Each number is 200 + 20 x the weight over the matrix's rms, rounded and kept within 0 to 999. Layers, rows and columns count from 0.

# layer 8 MLP up, 256x64, rms 0.215, rows 0-50, columns 0-63
199,213,222,193,198,199,191,179,176,200,208,187,202,219,129,186,158,212,184,212,168,177,220,214,215,216,185,213,229,198,224,240,169,201,202,190,201,208,177,182,196,207,192,209,237,201,198,178,239,209,207,207,222,188,207,191,195,220,229,182,189,162,218,211
207,221,184,212,206,190,211,168,243,217,178,217,184,216,171,211,205,193,232,196,171,169,215,207,213,159,209,208,194,199,209,224,201,215,165,173,206,211,198,185,201,201,182,218,230,198,207,187,199,173,194,202,188,205,208,200,174,193,224,180,178,205,210,204
193,190,206,199,199,217,207,206,203,231,182,201,144,215,232,176,173,198,213,190,219,215,197,208,209,200,232,176,213,212,214,200,182,203,225,175,200,227,209,219,181,204,225,187,212,210,225,205,198,154,228,206,191,164,195,171,224,205,187,230,188,199,213,225
197,190,196,221,179,219,195,202,201,241,229,172,168,246,163,243,220,159,114,210,213,195,217,194,229,215,216,213,201,177,211,187,187,169,172,222,182,194,228,261,214,190,199,197,192,169,224,208,191,173,203,206,205,201,216,203,180,179,223,217,232,172,216,218
191,209,183,212,180,192,196,194,179,195,234,216,201,176,182,225,239,215,186,210,183,178,199,201,199,211,212,231,175,206,195,230,205,188,221,185,172,205,246,203,151,176,216,208,210,165,152,224,220,224,200,222,184,230,214,206,199,238,217,222,203,215,203,204
201,183,210,181,185,188,170,199,204,218,218,230,200,220,232,216,187,206,203,214,194,185,190,193,197,175,183,225,164,208,190,200,219,198,167,204,201,196,193,206,217,206,248,180,210,180,180,193,179,190,200,217,189,242,194,201,223,186,203,217,172,198,169,206
177,223,212,203,220,182,153,166,176,212,233,169,208,177,211,235,181,138,212,215,214,200,209,193,148,167,180,208,219,208,179,185,195,181,210,174,206,192,207,200,208,182,229,230,210,221,160,173,227,228,225,221,227,195,224,179,205,204,220,180,203,191,205,235
216,220,202,200,209,204,215,226,197,218,213,186,192,205,203,181,193,186,215,226,185,175,201,221,213,219,211,202,213,181,145,254,189,162,192,188,151,231,193,200,194,183,217,193,173,240,197,184,197,215,237,245,244,188,193,213,228,211,189,200,171,213,176,160
197,217,182,223,207,207,197,137,200,178,210,208,202,199,207,193,229,187,234,205,166,228,210,188,233,179,207,219,192,142,193,209,202,164,190,219,194,216,189,166,190,199,186,191,181,179,208,203,193,211,212,213,185,178,177,203,241,178,200,217,188,241,222,217
219,192,172,202,180,194,177,174,201,200,181,225,199,212,200,172,180,200,197,183,213,232,200,234,219,184,149,185,210,191,214,192,190,192,224,198,222,221,253,216,203,230,188,229,211,209,203,201,209,158,235,183,226,159,225,238,207,229,203,177,187,204,199,202
209,236,193,181,190,224,191,203,219,217,194,198,195,227,206,230,238,221,182,174,177,184,170,203,211,210,172,173,161,217,206,177,198,214,204,196,202,238,218,162,218,208,201,171,216,195,201,210,241,217,210,205,191,233,208,240,214,203,189,169,136,207,186,203
208,210,210,193,190,184,203,216,196,181,216,168,188,235,255,215,183,190,179,240,193,163,197,212,190,186,177,173,209,171,183,188,157,232,201,203,217,194,197,196,197,153,225,177,203,217,198,170,203,163,201,177,225,211,172,192,186,191,228,196,186,193,187,224
177,229,167,201,183,200,174,240,203,218,200,179,223,172,213,223,188,194,199,206,205,245,215,235,207,226,201,166,175,186,189,178,166,167,197,204,192,196,215,199,217,210,212,207,176,187,172,171,216,224,220,216,189,198,183,181,213,179,204,182,179,195,219,187
227,204,208,189,187,203,206,164,222,179,209,183,201,207,182,221,198,204,212,200,194,212,196,213,204,185,183,201,187,196,191,197,193,203,183,198,187,162,186,176,218,244,206,212,230,197,207,160,164,166,204,225,220,170,208,205,218,193,209,219,210,172,237,181
250,171,189,173,205,192,200,226,211,238,191,223,213,171,207,188,183,200,205,176,204,172,227,200,146,205,174,230,186,194,196,196,224,171,165,215,195,210,213,195,206,211,204,190,205,192,218,184,233,214,220,209,211,177,180,221,215,208,209,174,207,186,185,188
226,218,181,190,195,180,193,199,215,224,228,214,206,201,211,221,189,230,202,181,229,224,180,193,222,211,205,214,161,184,216,181,195,217,201,220,206,190,198,189,218,198,209,234,170,178,199,219,205,201,194,188,198,215,203,193,209,157,190,202,191,195,184,167
169,190,194,248,193,199,199,192,220,225,190,182,184,195,201,191,222,201,191,207,197,179,209,231,229,158,205,198,226,183,202,176,214,179,194,199,228,207,204,221,203,171,195,190,201,208,198,215,195,188,182,199,216,205,201,237,196,222,232,177,201,220,193,231
196,166,184,183,196,190,182,201,160,194,196,183,260,210,190,227,201,221,191,199,185,221,161,171,202,218,202,185,207,198,227,199,181,195,194,216,166,187,205,230,193,174,209,190,196,208,189,164,251,201,198,196,226,199,217,199,232,219,240,220,244,187,198,184
209,216,222,181,180,185,227,199,217,157,195,207,169,187,228,222,206,195,227,170,196,196,236,197,211,181,218,199,222,164,227,162,203,195,175,206,230,221,225,211,192,177,194,202,181,163,208,177,195,199,213,188,221,232,150,224,231,220,210,197,193,158,187,201
170,228,221,191,158,203,215,209,183,232,216,208,181,213,219,200,161,202,169,206,211,184,188,202,189,213,199,199,210,217,215,189,201,220,210,176,203,241,193,174,202,230,238,179,175,197,185,193,221,200,212,216,204,181,223,213,232,251,207,193,173,180,186,196
199,203,210,237,174,202,219,192,220,189,185,193,210,196,201,230,203,152,204,193,193,188,180,178,214,221,217,198,182,196,169,185,197,192,193,221,207,211,205,194,218,214,217,239,199,179,206,203,158,209,207,213,184,183,204,210,192,177,186,193,198,216,182,270
182,165,186,197,177,211,210,191,188,180,208,203,173,178,182,203,192,197,231,182,155,247,215,204,240,230,182,191,243,167,216,218,170,192,242,190,178,224,180,195,166,211,199,198,214,208,156,209,198,220,182,223,225,174,215,217,219,200,197,213,187,204,208,183
184,194,187,213,213,198,201,213,214,146,207,177,193,250,232,216,224,187,178,211,193,178,206,212,202,165,215,172,181,168,237,203,196,179,206,196,213,207,215,268,206,178,208,197,229,180,166,219,194,180,203,186,190,211,198,186,202,176,219,249,183,189,214,209
239,175,183,190,176,205,209,225,189,218,220,214,210,188,185,228,171,195,191,198,209,217,226,202,204,203,201,177,203,182,252,153,215,202,161,193,195,188,186,211,187,168,214,163,219,233,182,168,199,183,188,191,212,215,181,197,200,208,191,210,213,197,189,186
251,218,173,184,197,242,220,176,216,190,214,190,168,195,193,180,209,189,207,216,225,201,186,205,195,214,231,206,210,200,205,210,206,240,193,203,195,216,195,205,191,201,204,153,173,234,178,202,155,221,209,208,170,221,184,157,223,207,168,175,181,201,201,191
211,198,238,206,146,192,172,232,209,178,241,224,180,184,215,210,185,234,218,185,216,187,195,184,168,146,139,192,204,217,235,192,176,208,196,249,199,169,219,168,187,217,204,257,226,165,200,228,222,200,198,203,226,220,192,191,165,192,243,183,170,233,187,207
209,216,177,194,199,189,192,227,189,204,195,211,209,214,155,213,199,188,217,159,205,226,196,191,186,199,185,200,206,202,214,202,212,231,193,205,198,234,209,219,213,212,214,199,216,198,208,151,186,238,181,212,173,169,199,245,217,181,212,211,187,199,213,205
216,178,199,223,170,220,172,184,178,196,216,197,204,207,203,217,227,200,214,235,183,216,204,195,242,211,216,235,204,181,207,213,208,196,166,240,193,194,199,199,209,158,206,152,214,210,201,210,183,203,219,207,175,198,213,197,214,178,203,210,194,217,189,180
213,175,232,214,192,216,190,178,200,217,191,203,173,210,210,195,227,185,168,178,238,208,181,198,247,174,182,165,178,199,209,213,216,201,179,198,206,184,228,196,182,198,200,197,191,207,196,181,181,230,177,182,203,231,198,208,218,225,202,228,207,203,198,200
191,166,221,195,223,147,199,196,222,211,215,219,201,223,228,180,232,217,214,173,184,205,196,190,174,194,186,203,216,184,203,215,203,195,211,228,236,212,190,199,197,192,179,209,190,194,169,182,227,187,189,205,202,211,184,211,218,205,211,173,195,203,195,185
207,209,216,185,177,220,176,199,219,210,212,218,202,164,215,187,225,204,184,228,169,201,159,182,222,228,210,196,196,196,225,203,197,179,225,224,166,225,208,203,172,200,216,200,237,209,207,152,218,185,205,190,187,198,174,194,222,198,209,160,186,201,218,204
233,205,201,208,198,211,147,208,226,172,234,196,193,205,207,206,206,223,196,175,233,182,137,193,183,214,241,183,199,194,221,224,212,177,180,187,177,197,201,205,207,190,211,210,193,223,185,194,225,163,192,199,199,208,230,220,178,215,236,197,214,202,182,214
194,201,199,184,192,183,201,208,203,223,198,203,186,196,213,189,197,170,219,216,205,209,166,205,208,240,186,218,219,185,204,187,199,181,217,215,204,196,218,219,173,185,196,200,211,200,171,219,214,184,225,202,210,179,206,172,170,206,252,189,218,182,160,201
158,225,209,176,159,193,203,230,179,197,208,228,184,191,186,206,223,193,190,188,178,203,194,185,207,195,221,200,191,203,214,183,200,188,203,215,170,198,208,262,208,173,200,234,187,200,173,196,212,209,252,199,209,194,227,214,224,215,205,182,188,235,210,180
225,223,168,181,183,212,183,220,230,205,207,231,223,182,186,233,209,172,217,183,203,179,184,183,176,202,186,198,205,202,196,175,208,193,202,199,209,181,191,203,173,215,242,179,159,240,205,191,228,216,214,202,202,205,242,209,187,196,230,145,207,181,185,177
218,172,213,208,180,252,165,192,177,234,226,193,176,202,212,245,199,161,178,192,190,198,183,192,238,197,205,186,179,180,201,191,175,208,169,165,185,153,242,203,241,208,206,192,203,232,201,208,190,218,201,202,200,228,188,180,195,184,198,193,213,200,185,228
251,209,156,198,207,196,236,201,182,151,241,210,196,204,211,232,210,220,186,198,196,200,189,194,178,193,196,228,194,189,218,185,170,187,186,194,217,230,202,200,237,199,193,170,201,191,199,173,181,203,166,213,187,227,194,195,215,232,213,210,217,197,244,184
216,165,213,237,199,198,207,171,229,204,198,203,156,211,198,217,215,176,172,198,168,203,205,210,228,182,202,177,184,196,214,188,200,179,175,197,184,193,202,205,195,177,226,173,216,229,173,218,227,196,181,179,175,193,202,214,243,201,187,207,177,217,199,210
223,187,193,215,215,230,205,180,171,211,204,199,217,217,231,218,186,198,202,240,205,197,200,216,235,187,220,186,154,226,201,203,179,202,208,181,202,172,186,227,148,202,224,198,192,192,212,190,201,217,211,189,230,157,247,200,161,209,166,167,183,208,176,206
201,244,191,191,197,166,219,196,198,205,207,197,191,235,241,190,193,190,205,205,176,201,215,222,203,203,224,222,185,199,202,201,172,209,189,186,198,187,189,223,228,193,185,195,230,208,236,205,185,246,224,216,184,192,170,181,223,211,171,169,228,180,218,207
207,175,189,216,184,212,200,219,161,212,191,182,191,244,168,220,198,203,234,192,196,182,176,236,168,216,185,197,216,187,225,199,175,233,182,181,198,217,228,215,200,207,180,243,207,209,226,195,230,182,204,186,246,187,176,208,174,172,221,186,169,210,201,202
216,184,190,214,178,208,203,210,183,244,189,199,196,163,185,205,173,215,244,191,206,198,249,218,157,195,191,216,195,184,214,180,173,171,201,202,193,207,212,189,188,192,212,194,198,207,233,197,199,211,244,219,189,165,202,236,193,219,185,205,185,214,207,222
222,196,152,206,183,215,199,207,192,219,189,211,227,204,209,211,197,179,200,210,191,228,204,199,190,217,197,237,211,180,219,206,162,186,201,192,204,211,171,160,197,185,182,184,207,211,161,202,191,215,208,217,167,223,211,246,198,225,197,215,196,204,196,177
199,235,156,182,181,197,177,242,201,198,176,192,226,193,200,219,179,202,207,207,195,207,204,208,196,184,206,199,208,183,185,187,190,214,206,259,205,230,201,199,197,200,211,213,193,203,197,180,192,210,196,178,219,171,213,237,221,232,222,179,184,214,227,222
208,221,222,208,165,182,158,166,205,195,183,196,229,219,189,226,176,189,198,182,188,233,196,224,196,221,224,222,197,226,230,219,178,205,170,199,204,238,189,235,176,193,214,202,192,198,186,186,156,206,179,189,195,213,177,180,172,232,181,191,212,169,210,186
232,154,221,207,176,169,188,238,181,207,222,199,184,199,210,209,198,206,204,189,208,231,197,198,220,187,172,186,229,223,188,198,226,181,187,226,229,195,193,200,238,176,212,215,214,196,195,203,233,209,198,179,202,220,165,166,174,230,204,191,239,213,171,211
187,205,157,201,182,184,205,224,187,181,212,189,187,229,172,212,211,166,218,204,209,206,209,218,187,219,144,195,209,185,212,184,165,186,213,172,215,198,205,213,187,188,207,205,212,200,189,210,212,216,226,209,213,201,228,204,218,196,211,188,231,141,207,228
230,151,245,203,231,228,199,216,223,216,228,173,204,228,177,200,207,205,196,169,225,190,164,219,172,199,195,183,200,186,187,215,172,235,222,166,213,191,209,200,195,196,194,193,206,199,180,190,236,185,210,247,208,201,213,191,196,223,186,204,178,213,187,191
236,230,226,191,224,199,225,196,223,212,229,176,187,200,188,233,197,180,182,171,236,192,201,200,220,164,205,255,208,213,170,175,204,223,197,189,212,218,182,146,214,214,241,217,185,174,179,219,166,210,228,197,182,190,192,183,189,277,231,191,197,198,225,211
192,175,199,225,170,179,240,236,242,196,202,193,190,218,237,190,212,213,193,202,127,183,197,209,177,211,195,200,200,199,203,202,206,211,226,190,189,178,201,199,177,217,173,195,213,181,201,190,201,177,208,217,223,200,211,191,200,222,184,228,192,213,194,176
219,188,219,206,235,174,158,203,211,205,241,206,180,210,210,223,186,179,220,226,194,162,202,197,196,191,216,174,205,226,197,196,163,217,189,191,167,212,188,221,208,204,205,192,193,223,227,195,227,174,210,250,224,197,197,192,170,193,201,210,189,207,203,221